config.toml
d_model = 576
d_mlp = 2304
norm = "layernorm"
norm_place = "pre"
tie_embeddings = true
init_std_qkv = 0.0207
init_std_up = 0.0207
optimizer = "laprop"
lr_mult_qkv = 0.5
lr_mult_up = 1.32
warmup_steps = 508
decay_fraction = 0.912
dataset = "wikipedia_en"
Each number is 500 + 25 x the weight over its row's rms, rounded and kept within 0 to 999. Layers, rows and columns count from 0. Numbers have three digits each. The size before them is the row's rms in percent of the matrix's.

# layer 2 attention key, 576x576, rms 0.0189, rows 363-394, columns 288-359
096:453516512544471482492518482472509557507474488517452480489486480521506509504510503487558500496512468472509517462541455490508518540517552547529473502483495511523510529491504483488525531467498504504524503517512479524455
094:496523532505488526510519509503490507526507547503506534519508516503487511529503488438527467479507454509559499495477501468479530496511504518518527503494499506527484488443520467502507525460499496504492513500519496512525
093:492474467471521480477494470528495517474524498503488538503523514499528460510525498512475522469515497532495486488476507496512482509472509488472438516530508508486492513515478521514509508523481502515472467504486535539507
095:524533495509448460516550491498524533538480489523500512491513532519467528511512478513500486468508493515462514508473449506472469565487533487527513472504485495501507514496516522523498462452527446474548501525485412500487
090:540485475503530468537475523496511479515495517517487488481523512491515499519508477514521484466512505522488566513471530477506485429496464499488511506557494537503498503507557470504509490509522486483511502530514490536486
088:492468492473548511498491500490509500494495468495554525470536485512497519487454469559465504488516439474479527533499503481476540474445461478501478473548489483510512511514479476540529526539499507519502494485466553467488
098:478536551508555480509534505521472446478519542440536515509530479517497555512509507515512472519480489470546496529489545527496505507492502506469517527522541479505531470505485488513485514515471506548486452516462502448517
088:546500489493503521526489464495481489456513494462527488524471481525502482524518523498481504510542479537485516526542552496500505514529476498477487493500491462455532463496524460471485515515558535591491498468515488512489
089:490495497481487494481483525562494436492500514449500475470515485523515493471460484507517492492430502504456507468518511503489516517519500509498522499484516505488519486514520509431524490488511496510493492500537526455535
099:507518464508477520470506522537513495510461476509487472528512495483450509478528501489496478514478507521558510519507498529487454532536550485481481468482521448524519532517518494480467505475459474455501508507498470526525
090:469503504553494464476536467525510521472508520512521514466464518483531487516494513524450521493397465490506490477445533503503451473523522493514536487482505508510479484526511555496507497517495515438456476523510473501487
088:485529490498502506471493463465522535510511517510473506481501485422469528528460527502506462482524480470511492510491457502495485544504509533542494539498500512512503527523471461520497510496490522489498510479500481500494
095:526516518481544502539515521542433499503455497482453511513474462517488509475472472491493481525474486499488541448477498538524500509482498505525527485546527507523522466506486476519458487479534478505486514514501491450481
093:524504470429511487504495559534510514488451496502553468485516500482489505509485510519453503510459519525517525499497497500531564432495531474477543495493511489520534483455489477491523503509455491449504535476473479488470
090:504494503516514500521505457521484511510558506525492510502500463495491481512495495480519508491492503525467504531524485518512465533481504504502514505511490511507497572525531489488512493517518499521510500516516482499500
091:549468498486514502491484504510470500483491515498503490506471496492463495491490492531486504538492530466509498483498513476515534427500487508516451465493495504506495466488503545492490478533525526492511511493533525491508
091:545470476437520495511528440529490483493522476480559491491523486520539509481497522534493529513461489532473481521478498468496502473478522503521498530511479435519494500487505523515496480510488508473488494482463542461550
092:517500510512517485498475450471495487507486455531458519496503493477520480550483488548486527481494493512482462544470546501475517482475476501560454528467470522471478499514502525540532452522506538525484495490518576493501
089:457488489499518498503491519534532496515515493489545507500474493500506468510456487463499507519501480459493498525509511508462537526479552548507494539513463481445476481484465486496496491506474525475497459498458512480539
090:535491518524495462532479559497461511503450514532472479502527448507495513497490495502507483484520505513485498445469540526527485479525490507504514479515514512548470498547514462519517497494530492509506558558498487520492
092:503477503492498472537503497495478499519435515465436511536463522500446486488509481486521513486501479499519481509504483516505467524535474480502506481483510498455508513515531458546508508498497523541488523541461491522458
115:519478513536473520541469473544502511521469495533511506477517513507498510541491510500541513538487537513484438507451528485512501531488505528503537519531443491530515542493487475549523523508483515483503526497535504527475
108:501452510533480515468522474518537546488482474498504492454515512477483464499495475512500538512498476526507476503491462501478460492495528477523500490459496526492522537481452501504502507497512528491515526515493485525505
111:542507483488486495519517470477510474514533462517543498480502496459488493518478506463525493471474511494485524517452452490484535524489469525517500498485491511481511519435475554509543480516501534501472472512517533491477
107:499457515486490520476504472445529513491471503498508506460487522504525520513477475473511493477472474562539494490495508493476506499490491489499483506462506487481505462554506465501543518521516509525520514526494483521483
112:473482497531473487488486507510480533479479493508476502476485490473467489533509478494529525483529513503519473564478481519513475530493496533466496527519464502485511500504523521521505501443501523481551523508495471537514
116:513502518476471545544495541510535563492454477544516505507495541525520468504479455506513536432470513500486467467463497502501495498510445503509510515470474514514506482513492533545530460523516545489499487522483478517515
117:499513509514509475507498469491473458521513523469493530500482531494497547495512530530483502525525496440498513545470539511491515476517502534498503494512506482530528538505461470450476480518474494478491504487511538475524
107:519503497494552504529476474507497461497541511492508528509499508517475478470532523542504496503465541508481517552507507526544495502504458498500512493557513461533514512487533520487518524481506496493531476509452473483506
107:517512476486457551485476508447508470484491501511504482482506548538491529520475499509474466476451476499490484551492487530495556501479546498539467487542514506516503521488511521502490519507496506484469472492485519466522
111:458518499474510478507501506513513484523501505492509542515493523504526503481520471494514504492514499493486502462513466490518508512490493496466498439498496505496534504559500499509500483481516495505505467480520542472490
113:472517510489534513526511478487519477502513507531511498500526514513538474478485488502495475485480495503493485461522543516544477482505445499497495501476510505488495444480479484507508519521527484509523539501500561520520
# layer 2 attention query, 576x576, rms 0.0196, rows 364-395, columns 288-359
092:493484522472513517532492511484506466513511490500488506495499466471491500474500456500442493444533538470486512497493508525521509486507473505510501478523506481489510525526489519497495504500529495477469510514475538485486
091:541511486513481526510500535541513527482491472509494522491481493491498508523504537439506561489477486495491441494481486480479509485476485510471500481493479510487439467491499508546496490484472510477487502517490477523470
092:502486500536492463548507522518486481515531502524504541482486509519504486530536515490514471496500484484491507563516515463513534508459547505456496501483466478490520513501540525517511485509507507506511465493511520493505
090:515494489516509501486480503514480561490524494496498511459478507495514492520496498506429498525511499516478527479512537521530535506540514516462507462494507513487500460466507501531512492502534500516464501517459489514488
095:520521449439491509488518500499505598497434483515506527492508539482470524511482485483518523535485509488517477452473499497499498539507493483489501500494492535523509493472490490520489504528463501470505512497533510468467
091:536508509471505514463467508484473521493486478527506507501486444473551527519475470499454495501469507490493526525490486500517495452486475493496493464455494505507522487501485486477530485521515562520492500483512493444517
084:510475486502483479485473491487508494469507550510494487510475474527511471500523532489554492518515501488521526494531503505501499513523496481534478489471497477503539513493514532499496515472491516537524529508492451522520
085:493544511498489491496463539516465464498522516507509494552546457498515508472507499492481478430482477472501438474479478483496459440517472508506485509460527502508488501522484527499521459488505497493453514546457484497416
100:469514482475484489513530489510500472554491518493493535522497524506465518503523510517458513486538533446522512512494496516519491516460506537512508536506521495534539525511555508452477555508486488509517503464555497497532
091:485465493522502536516484497496474520456552483518517512491490499504518502514533510518518500518485512524509466485461524492513487505479514552494487519489486529497478491505454488504512505489519556524494512470504495540510
088:427450497497475508527465499498504489529473478492505489538492495500488495499507470523485504536509495481520481479483541538483511515510541504527474451514500492481467506482528504493544503502507510500462533510536510490488
096:492447491486475476490501420507457509516530497483535474553504462484515481495465465523527478494488523523475517463479524469511523539512484461477520525484479479482497492477529522539493503540510508495502517478485495470531
089:495494480501509508511535493522552508463461508520493478461485536502497471507530506489498457478540483483479486470477478482519508484512548513545503532525515528515516482495468484443478534499498476507504509467512504526506
089:481490524549474492504501528529527534461477493508485464518540535489505428478523500518508511519498502519499546482546517516525515513502512496465515489476497482471490493454513515512551503497478513484513538492468511476515
091:481480482428484508503524458473543501500495477528480470515513482526453504513479489487510508544513501484520511528564477492483494524508513478491540520507457495515491455480513441511464540529518471522535499490548493507467
092:504506460475503539497504521496506478526477504468500504491537513525424527506531496481496491527446494485531492506540511485495496503531524520501500497484519560492467490489548442534473516475559493468494508538489469502466
097:542476516456528449520512496543483525477468460455508484487528500492506470487487482522493526546472496486497540498530519495424497492513513516519518481522560508499477505480490476534481484490446496509484537562466465504473
090:502507509465501496513463528524527489509478509491502520533522488533462500528511487496464521488497538453511495447470463499533491486502463503482472510471489447517523505546519500528524470482461516488478519493507526535504
092:488468516496501472527439454506504478491534455463495481480504522461515468467504489542537529503459465511485498503518524499440516483476507493537529545488478470495492492532494507494523491554503519485505476535495482505505
093:572492492474497533502497507550498519508510436492475539533529541449488467499531503472499528486478506486498517485466497481534528468501507513470484467541467468482501527482526528502506498529490516474474527495471527503519
112:491501477478496533504477481507489507479495500515528489470550530476485512496463507499536493504543505528539497498475542526490492510507511525490488498458483497520504535489435486475492488504544537503499493503525518537455
107:501495486512508508548512483511494558454489505504498507492500505484477477528485513495531502507526464485499490530522516508495475539477522491470467462504524514458496472521469513503512453508470530528476503487512559491466
114:515482482490489500521491506530514480513530512503493518470524510480498470528463484470504500485534521519489545515482526507494466475502535485463516457508476511499505518510501522541491484482521554489516498544533465502481
106:462524508503500528535510484511496498510477500483488487492485504502533527490530530516514460478425446499478490530461489490475492458497529538535497535521496466475503491553504522520501527520536487467488523503520496513492
113:490496523505477523574509535520522501522494472504482547494507500459468518508508536505492496471515478488490491542507515454473456494458496554516548497464447507482568516494484529500489466467485535443482486498489549543496
116:489478532496484521504503557500493536505510485545520499531540516494489509513487429487501490485449484538488514517489524525497515469533496555474505467492482514495524499521482519496528469528472550502502502562527498522494
116:524505505482518499515555468476483529524472441459486497523493561497491505452471508469530492542486491499507530524492501509468513497499523529483488521514508502486506497478515521483501524538526508451480499496516491502500
119:508454480518476500492515546507481461520477545523478499516527497538511481450507534495492496541541501502477481458490488522483533473510509494498470534469502520532547526503517462498517507480489435507552519518450482481495
112:465464498463470505484498450510508518522507474504548478496491488472493490490529487460501489515466474579511513488510510513541513495533519500520513527459480547496499525496520505489518509520507442494506509481513506498555
107:544566528486542457468536508474525518470504505494497525500486493539491529497478546482554464497513519444504533539531504485527481490491535480499513502478511483488515484511502512460499483515489493534463471508470501478533
117:502522538499494491474489490501537481499501465511527503510517502493513503488418475518531489511434539524496488438522548516528499542498498471500505498515516492488432454522491493493516473490462487523526509563469492459476
117:464502531513508443496511496502510513473470520490469482487511429528467486447557507498533454507510522486488512495547521548469516529500507480466493508523531478500550485498518504490508500510507495537502507491477447472466
# layer 2 attention value, 576x576, rms 0.0155, rows 320-383, columns 288-359
091:535555473465537517478484499538520487519542509489530477503498482470512525517485458419485478499464522516511429467505506545502491436499503528483512512499497470510501468495508479506505456516527490529509502507485514474477
093:443547525502494513488517491495519508489503509460515482531475502498517550478524486514489463458499504499461523488490485532519515463530516514469492507476484494448540469478512529495479496557480481510488521480504468446501
092:510499500512462499473499502487497501488502493501515521474476457488508532481534484538533504506483577485509477551492544505479504525531492487514514500472495492491479493529506485492505524521523539466516447503536505474459
096:523493496478485498535501468454501480547516513475518484540526470512489456507514512499505501529533524517515485498470505490513498487504529499534502473538462480501491538500516523488535465480506523481513507486510490477450
090:519529442480487551486513496490508441549525495468518498490508477492506478502496462504514520460498543520525559522524506537519498451526453542461482511505479495441503471496518476533518461479441501500526479473510485510537
092:537453497487491483493475452551484459474547496476529485490505517526494536500471516499471478546476467491514513533449510429540514539461481510492513461538516482526458535507516494471504522488496456482514503513470463496511
089:521507563520558531475514531501491521494545468499503498514531460529497486480517490474515486501469551451492511499518504482479500459513529507458514445492510553492530518482488508525443491466497527518506503525524546485517
091:480507535493477477490500500538488545487495559468514472502441517514499528460498493494490494514523505493520485520503493520502481483495522580510510555479498514467469489528519554527482509476493509469492501473523551509537
099:482506494496447541468510486483467529532481468469496476540480478512476496542536498509539489510510559495505503478527475506549470451504498478526444492530500503505486499474502489523517526492505525484508488534545503515492
091:490499512518526529441483530499512478534497538488508507497524535456483518489480486494559520532503500528538431459521476515473475511493552476522556473555504545518495515486444535513518540464502469444478468527539535511462
093:487510469562496507499496523489522515509484498502493495484508480533528496517504552528518467523477531463534458485459492489496520520505524513477509507539451526465511481497530507518563476496503523495547493456534518478482
091:510476474470470517479479488495540488460535541524463470494460498524544474520467508469444472543526489514482491493490526536478459521494498489546538525456462490540484527506492485543549467508493446486507487502522537477470
089:484515546469520513489445492518522513520493478494458448515527536426521456548479517492487513481511528550506530528481488471499483503516504498465463501534490464531517499473508520464490506500503501499474457467489530501522
093:526519503448510500479507512544492492512496509517489471476464546511495453446490502476503455464511493481520502507499514519548580489484497507497472487486512509507510517454524547517504537529514475510529522496466492454524
092:460489514506515498488495522491502482517479487460554509469511522505489516490511509455486488441514481511499510488502512512462469489527484452522492480481477480492479455550511478499527506513483523484472468512559520518454
096:481499501482488455520475470500499506485490462480503488493451499470514515456502441493536504507486503573503514496520537490498495530526506544433517525456469520492524491538517474511524486560534475503501512523506516530493
095:455521510467515493462528496496534466517505491514482534478458477528514526518478518465503534490512502512489520494510489475566497473487509475513511508482471469526546505511494497502464506449524418530506486507480512540493
094:530509507525465525504528531466456506529494498497504460519527521535489511536528482520484505487477470531503516522512506497531468508496490509522487481550500514494488508469526499474477503534511536542534508488517469512488
097:510525499534490480525519550495455528488474463507456496484517519519518458476538518506479531490485470488456454540477515520493492524498503511496511506492499462493480488491484489540498532517551484537480503502530512515556
093:464518484506456495484514532500518461503492479546498524500510523495512539500478518524472493496521501496533489501470516503453514541528483472505480492497487489533507535559509552499507476488499503493506492508488495528512
094:513493488469504530507471487499534510482515508524499488458517529523484512472472478480487516482508502511460536561537499446482534465500507532509483508539523535512521479512487521481524525523500463514511480531464511483513
094:481501458488511512491514512493497510494515472521552477484489456485488469469490529532479507485489536530471507503502519537512476509494498515467477485506544515498490464493522532502497501478483504481487499534517443495454
094:512491504442523482501518513555512490511528520478470479525525451478462505517500488485546516536527495508495477527509503510479504528505476523511520475464531504458446495531489537503516479511535503523488495523471465528499
093:461478499510456499482488544503574499509495479473476528522475484531513495443496487503504492495475487459446492479512511494465532499525480509463501482535527514539470512498518466441489523470487511483476501497527511479510
091:562482529483539509531484507551509533509481460462473491497493496503556515508515476503486497496467499508542475510515507488468557470484524518438494476462495452480529525529518516502489498509488501518496518505539503525488
092:489484462511474539471474496471534528480496499520553477479512513495483497480516484502495517472503497494511511512517474453510487507430498489512474485474478477504508507536511514533537493476514485540492489507469503536537
100:542469517496493474509511474520495531464472528504482495484497500545522503481462478484501491499531472529482550523503534496491518498508535499504525487518473519490540494567469466529491494478499484502481497478522483510519
095:493453490539532477502510513527495492559545522481518528500464469499519498517515488503505485501534515503528497504495513513486482460440463491487512506496492482482506507440481501490501538505545498514510480496492529497497
093:518496518544476520515466567513492521504466467497472506481493515480482456446472488487460561481521538526488489489496480506531499480477512492480508517467500514515540512524543459490474529481566485497518494519473496528467
092:537529479523491514455502457522511537506490512493532507505485519465466484507513524438520501495471504467518541494512511518483527481516454519490507498495481480476498471519478497512518483458517496459465538528508518541499
094:440466519494484503502520527500476501504493491517489518491479469482534499483508499519470504519513510504534462471475526537455498475516477467523503538532527486509460445519456480534492459476500499489491524559522493451487
093:529475459496503497493443483482473453513513489500510529465477517481468524500517452491528450539486509472528531555534511513479501507493488465477489511450530549498486491519493549481501476480458511514467471485519562484528
089:487489516503470523489518489493505528495469519487469476500484503443514492468541535503529550530480516564534525481472519527498513506524485512447514533503490501501513470539518482491490494493487496523490495472521479534484
089:473508481533500486458487483515474482492526548528491486500499515485489503513470527471506497524494477525503544524509511516507507530450467470461493517504500499539494532549507545506472510489510505520503529475507472506507
092:522447489496504499527492492483503516516501452548537518526495541498506441474491462524488504505486499515500481495520482508534558505471526509492529485491446514488482492484499513437513522505494515520546557465510518537491
094:509539492500484475510540464511475448480491483510456494485553485502498498457525450517495499522478551483488493534512512548477503503508486501511517493498471477528480530492450498517499536547447489522496524541528561488532
091:480517502533513453512521475493460521531476521519466487472510535539510534515553475512536514546507496499530507494508470461489472498462505485480509487535503526490500472508487494491498525485481481505498545456499476498536
095:500510495475551511480498561497503495495492467533522529539528462520472509509528500520502490496503548505498499458514470486479521504530486510522521505484494504492501496511469490511482514510540493481558533490496521519461
092:513440493464491513493457471532532496472478496507464514505517496506475495505525486523452497475524518477514570549500483507514416517508525476538512517526489503535485473493519499512508511550465488486516498527457495524508
092:469465484482518545515506489450549450506486542495522521498516506490455479492507506503442502515517483477496532449492490461511519512519468476481516550531486484515509517521487510508496493508502510498497510521520490513455
096:476469512463506531521478501480538479430457521421541524485510484473508477471487460491487519498487463520486515489494492466496480519474490490504469489474549466535461497454499488477520500470474519509509506473540509466492
095:492495527530492533520550494484508482475487534505479467514513500522464451480489543505487468531518529470447506511521499504488539505521487460511528510487499458524483453494455491499515527525495489522445495484507526489524
091:490521502494494493497508504489486523542484511502518494491459513483576509498487501481489508491470493479487490499498547512479544505543507534471484484486443521495520481505517523497515501509487522523516529477481483471503
093:489495519482506518512475540534548454430515497495498448508501508495497493488506475532495519542497515480531533516538562487510491496503532500492524497510507462509518498503483488535487511551504486453461556464494479514502
094:535485551498508465487490501500532470529536527545475481482516501449472510503498526459528502507527492508457550516497491475532511471516502442497480532513500523508492531524538444504459486475544466497473521474460499523504
089:510508469549571525495481534527505499528466494433523522540494475468471555504559509502423514489520539491507470521499470518511495493528483524519499514510496504474505512490476470477545521490524521422514491523518522509494
093:516466483507535511505468492509503480462474518504466479478491504489503512489508485464497526501494487517521482494548455482512506454480476467544493517477484559478518508513503470497527461504471462515511498505517481496527
092:517500472483525509512490513487527503470507494531480500502494520480502524470535487517498454475476521493521483532492468480457459527534531477535474510513499485491475501492474468501539521491500523488524509526508440512533
091:532514510512502483492500486494503539502510489491479481534478510440496505467481418540502491502493520516513506516515527516453490493517474495489453485474517480501476463501531476473489475513498501466509506486542471485475
090:486521474497491496534565515454486513444494502542537467527473481531466498495474503467486482495489472511508512470516539473484484515515481530520467524526525525498471476516481496434472474501552512515520530489511534490472
096:483478500541514506518499492494531488516490512478516528510519490523526544514449486510480488476498518458538471478506464492470517461485490523532469454509477530516455494554491505509483506514541544471520483489532483458463
095:534455522517546482484535481481519529483469536449531492519532541524506477520469491494525482504487493445473502514552481497486474515499489562506515504465534506505525486500496481477515509494483512517499465495491476463520
092:509540468488554493491512465513513512468550482507538540506517506518516496500516485456525473494441537508457500479524508496486545529498545526495538494546544463503469489497491519523441523494524473468477455450462534482482
093:451535523491544471489477510519500527500494489442538486489476493507519511522539457443499493460488519490525475500483479509489522469483482544481481521471555496502504489470559491505451464540500546491521510499506473494506
092:508533490484500513549478502502485466488473475522501513500514492498494495508517487527485522455510523493496484469454488479494500436519533490528508509550560479496535464472525489514507480477496498502530487524489518538528
094:534497523509477464554508487504497496452517521502497485522473531495536490522533483544506549552555524494502508497502521477517481513435538504515474492503485520483495513484521506473489526491504485515491505506527508533498
095:556492508523539505502573476483483523495520492509498500466529507478502456487488482463483501519517499525497519497468516495499487458484514479482502491524502479490501496529478495503496491551498498529558487548482502511520
089:507511476492477500528529486479489498480500446477496529472504515533492491508502474518488503478502487499530497510544521492526509532485500544507480522514474532543470494471501458520500516522534530527492528506521494490435
095:555512532499469537480505523484483503527518506530528473511472508491540532495505509528490506481513528526501519551499530509496489468551517503493536528536534500519490472497495539516512540516542498474478469472474480493483
097:492506511490474510505472473532478494521466501466537533509541504470549502489519508509508525482532532526465486500479447526490498470514495475508493527524478480503481487534540489509507526477519507456574506550541489555508
094:501497496506505463525494496465484478494494460517504544508554514505487490510505486508486484487494513428498502491524467465485474465456524496501562504487515495503491476488488544494473510539445464510544469466494561489518
091:507538505524531481496501512554466452539478538515493494527494465479524545499494527482518503532533541503476524457469503529465519504545506491484502519514495509510545504498495503497485523492485477478555519544458490459477
091:488467538456503483482484510515501486483498493509493520484523539525496535506520555493524506488478512471518532498490501463465519491501491438544485501501522523518510483509525537527501499504533525503491474476477525522488
091:465495467482501525463456495506492514536489497473460491514454532528513498446521571494481492499547522508454499516479494483522515506478471461479494487510473485529505503528543523494506484521507462514524484547488492482456
# layer 2 attention output (transposed), 576x576, rms 0.0159, rows 320-383, columns 288-359
091:487492516480508457475524484469511502508462476553456481498493472493501516515472545532477521506510471508480499457497521494477476517474522476519512493488489494485476493530514486521495503511494494468540467504487546483494
089:505543430465494483522526511525507442522502509477512533505484554508485526506520502498464474475479501512453493466476496508481483488474509474525499545531514500481470506507495544461510505495471458509494520483495565483455
088:476466478470494501533467501508504503531525478510472491493506473509538484484487504502452506497460469542515500445501419461486501488519491533504499503534497472508506514519506505472507465488497514513504499502488531492481
088:489464507485504505539506513509499515518481509518511513530528504461511500451526478510523521556499482499495467506489488510508490518465488493460510487500479535492493505529490457492535485478475503469489528548493532519455
084:503513484440512475486506495471475547522484514500443487507511500512502480518488528485507498478485506530517491470496532446502518464474512491489519468491452521506485510495492484476478491492491512511500495535535513492499
094:512502484525532542481484476476504463486534495500539478513499506524520476464488524496504482515456498505500430501528518527548499502531479464518488515490529480500535505453509516528530501506524505530490486476497484472496
085:498516476494502464476499484481540500492457467538479504477524482549456486495497509536499521556511506512504480499495476467517505511509491435484526476491488566469483517492471488498560481514456496498508553506489467522490
085:482509498548480508504551472475495477490480502520537490468498483498498517455527465532516486486482530535488537528483498536503509478496471455525513517528446484476501520508503499444508473497514460536509474453480523504509
093:481476496486524498461501510485529566514450459495500485467483465503500471520496515497467538553553483503515586480486438510512510457490509504487522512479499490501484517522537511503500466484521521451517516552485545529502
090:471465552521560503510470518514474577509520528494503515492561507535501493523529487500467544509493515482503516510515499484513482497484473552472505503461477520505469535476500469464504465489498498497500548527478504538515
086:495469478475475474508491518495486515537478477538444514520484488489472470500497519504500529503462464542531490457541526495523476480482479524486511520492517563511510533498516450517516516510483479457503513528544517499498
085:528496520549492474465523479444495478482492504479520454482489529508480573516491518511522485473456525506467494525509498506467490506505484491532525491481508549435537517528492535499492514502523496516519489470451479447505
085:517484464485465531486509514519506523514505470545535546497494461522494522506453498477484485489538509541528499484475513544454505517494506527493478504516514515463488524564478498506544501484517486473514526504516504489486
084:565536501463456480493538502489502497493511489490516488526489518549494491480447501498514503484457507540480504491531507510479489483522492511506524518513535509509488522498462484498541512482508503495519488489484491462487
090:519504505456500453510452488536457530510476519493482478529558487488481479493512534518479563511482441533516465503527477486505514531453511538450504564485499572517502474505526472492493470456432558512494504555511491510475
089:506523515459536474450520466494473478542454537462498510489526505486503497471483469521467491478484503468487522511514488492468525531515499507512491504529478471486495485519509526518453506494480500485478472488509487487467
085:444514522499492519505492505532521498491498496471503520490468481446517504518476508487481541530587496476530541577523531506467554481459475532490456477506450486498553449504516518528491515531512473533521518514520505516501
090:481478511457483542512494513533529492464476482510515440518517518470519525489479496475492532534528485491458555499495457481462514533511528501524515499527439481491507461542493478508504515502496489500509513465483475490495
094:500534489494558532488463468505517507522478538457502498496509500483521526497494485476535495518527493454511483514473500524519502498515486525518467506532549479498468462484512465503481502532498500545475487521471497505497
085:501479507490487545481463468496463549472513512489496520532514510489465503491529532483495498476503537539497516496479491493499533511491540499535525548493522523536535533456473484498490510520462519496493499539535512478549
088:529542513497507494501542497521489459517525511497554530511498495497503535475483457478509491475468503516507484504507515490502488538512496512549522466466505462505524505492502532480482520489531487519509488457520504514496
087:515496458492497470492503503518526474535459535505521545500475462520574454502511503474488514505509495505531498482506450498536511445516501485502490522498492474512483530497524511491538506491474478486488494501486520534466
087:493536517513497524474504506486482528478521502448520510527517475527543492469485532526527511506488483507482518513524440467526536488438515496451467489493491496556522519492520457475507464528483514498461483547533529526476
088:527503488494496523479494512543451526507509487543476502499495492498512464545468507524518503510480494511497477460503537495479510475480487493487494510470469514506475493489490496477505483451504502485484504506539504541518
094:482530483483533517474483494488458464508506507487514523472459522530475509484507512515477477452516485493472484510482516519521484467462531473519496492482521517471525510459515496488494534485488500514518542504509517493482
088:504486526532497499479481501498455454462516486438525476464489513485486527502479512494500477478535511481459531538525501498485482486519501490473525504469510511502517467472500550504514550527563482498509501500492494492514
098:531508534536494489486484469442518459478528487475532506532521534479505517455498511498522531486479508475490476513502511525540493529511528490521486529511523495507521507474467532519468509490488501545476502450498491469523
089:509535519485482484532527520517515512547489519521502438515470536478506513497515517517488473492487493509494508493543509438475480500513490499506550499496486520465525507500521514470505507460456526466527502467513508489486
092:526516530486478499485474513537479490520543511523483510497541495491498490495444486439485516461457520477531502497522524489471516540538502499498500465504484475513468521460484533489502565504494488487512511487479466456466
079:470475511515528485499494476477498542497497476501520510542528502493509508509519504492466524476517491510522531526486494465470531468500528515472484489506513544515497503549519530523478531494509490550529527523504472468505
089:533488495485491531510472486516488505531523500498489476508484492491534471488510496463523511542554495528540480501517465481524482507495520516477446504487505457508483527478521481487543481499497474472501512538510493494483
088:490506486513496498515511512499509522521480495501516502477503507504481528483533492522500508473501521503454485477454487467479474572497515475493466527562509438478531561513450480519520492532552476476480462483485475495507
074:514494464534527505528503509514506482499511483483497500459493511514514480511514463502445505522527477487488518424510496493483511491504486522488510471530463480498488525495524485539476495507518446483524536553473453480448
087:508481469518496515502465490491536509475541465455510516515512451513545467460544523505458505518517531481506482489514497482500547486499476488527498501495524490515501499479507505499469481531518485496486499518526543482527
091:508520521523501488484468486477488502478515529481539492542525534409521462495505460484494470534495488449496470529491516526535498530497532483524512499494529533515505497477479516534474540519524537497480521521482502517530
084:485506519498497505480484504469485528525509513497461535498473548521441502460513520534560508533563515510483499512516465479494475524464472512533484506512475499456484541522495502494502521480513506525496434549530482498536
088:509485512513503502499462484508491520482514500464534479509471474501497480501481528508507481488515547478471516541467512515485535495483466490535551552497466492514487524467512464498503525545518486501480496492517506500565
087:524489544513498493515482481515495548484491490482486507548536542502486513524452494489564556529471523512521529475512526489496476506495514500493513493490477513551502533507499508475520495499487492506496464546557525533494
084:440509532482508532487469537548471539525530552505508496514454500488513524570470520452520523479498485487495478467505491489537533509520457494498496520473486515485517505486510517497518508511472501502525505565501507531511
085:538527487534507466481480508525484523484481498529518499498550533469499523516490512478545503532452516498541450441473521478489477512518500503498534468486501489508465476482491496481497520471459527459469494483488498518463
090:517478529510490499513517519489497491489503502483506511461500521495472516516550531555493504460504524540451480505453508511468485509493498508515493506436494489458511508479513522487477499511509484511482468431448533507517
083:516513512498481492528501454474500513506514450519528492502539499534573460480481523484576527517457507540507534454536516537495461463492467523465495529507537529472461516531500512475536482504544452491509512525477516489448
076:523487463505457507482502494495492514494494460512469500512538460462467480515489511498469497551525494485510517460523497555500477491500490505499486513483509499546518514469518495543498476476487456471516536509487514449513
074:516508496567508487533552494506489436492450538481525515486537536511551505467528502514563460490478511518492467521445477481517486494485486460563494524490515494495522509519474505506486479486528476523490526466503543509451
082:473483499477522499530507499521502494463513498527543466524521514529470498493512513491480476532490510535506476467503555468447504507515501515503470471496471451494497464503478503489524456486504521475464519536497495528498
087:444519499468512540519485484504473548513477518514501497487494488489536498507499501463472514494533470464525511512504485497492497483491510514485505476491502503489478480490521478517484478514486513492513506547491512529495
091:464475489498494513516493539518531548494485514537482464497506476484501496501474513488507509505517492513517500511512521501493500505490538530475514482469482484558487529513530478454475478458489484467458478536555495543512
086:463510520497487504528494479472469514539497511508493473501513474498527501521514493486513478532488490495530485511508442501517492502468526528505441531498479512522491527508508470471504473488501476496521527516527556512508
094:488480495507493490509500509489485532524495502525459481512482479482504539523521475481465515522543489493523512516460481506490482529481547472489449486522500474492480529501453495511484464482501501498492468513481490501537
085:507483505521491493480496470468521490491481487487516447487508554497505526498494507513508466558523449464501508516508510495489527526521543500513492505506509493472492484492499498554474492473483537484477495563520493477499
091:507479521509446482489470522497479514520507517493451477504492502480484535539530518521503536518513485468527480477490476511486481517487521492514492528492539484544511479497500490515529448490506484492507520484465488542527
085:429486497495513539519465473485502519473479450498481465480494472487493484507532477527498482542487533505471504510508504498521518467516477495491512460510505490520520518481538458510520506468539490481513478464528514479471
088:522528485468484528497518513499493491555487495481472545508484511522521480460476496484532506526468506516508508458534533523504486535519465488488480511498487484469452493545480494548543497512478482523479499536517472517516
080:540514450535493506494505500532546492494514536553497534493487465500543528493541482502480528471526522515461518517513507475455540480557517510519540476457508526504506497507489533495530518471488475500494523541514482511523
087:527519501510515524471550496506489508539516495517474476464465520532502460541493535472514477522476484559520498504547529528566496497470550507494489512494473470477484537511498496488529488510463485469522529549517499536468
088:463516519494517529490507480486498462512510496485528501509490486488501491472525501516499529441488485505519498499522493496554520505489467500553464518497500476525514517478489551526496511524539467508432490437506494487508
089:477537524496426480510530492509509458500482504530530480520451514467511494468490508531514498514500455493502532505520490489521467506518470501506540527476513497476520529506516530490475499500487477491510504459504478489531
091:489497497502550508510432551520460480483502522460480525512485493423490514482500487515494527495542506451495518537454485523499505541488516491548473457500528482515518478488494501520496493524499502509482478453471463493504
097:510496474476520503488508466493479543506520472469485538532535502511483485555487505467494502510465523498501463428519517522507485513490488504473502536541527504514483463516506491476499523561459478504484520442526506505456
094:488479512511512494484480514487502542540492497539464506509464501472466549523502492493498522503501497475519530495511486449498486488481469536488490487517501501514471473498491471495492482494458497498463468526507497534512
083:494507525510516530520466474537553531491525518459540517479487466476497499494481487537504502501496510549460472554493490551526491491501514481533532482452513501498479513525541528467522489470533485482504510524496509533457
081:526483502493454488487475486533529538473516493523482473523510490508501504519513522505485506486517540528489509487545493491474483500512520495480525500458497519494461477480487498487523551494467534463523506507493530528496
096:480511522485477553493499494526541500531498502488537500479487480527481491523466494478520474499477505522512496539560487520497452488515502529545530523476510493502524559525525519468537514539489481500468545482497487500504
087:555498480462501484504480563505498490450493504526508498505483546487459528509503481509478513495476525478479487449499522482456525493489510525501555488459535520529538483494479517502518544508470464521523503481532513494496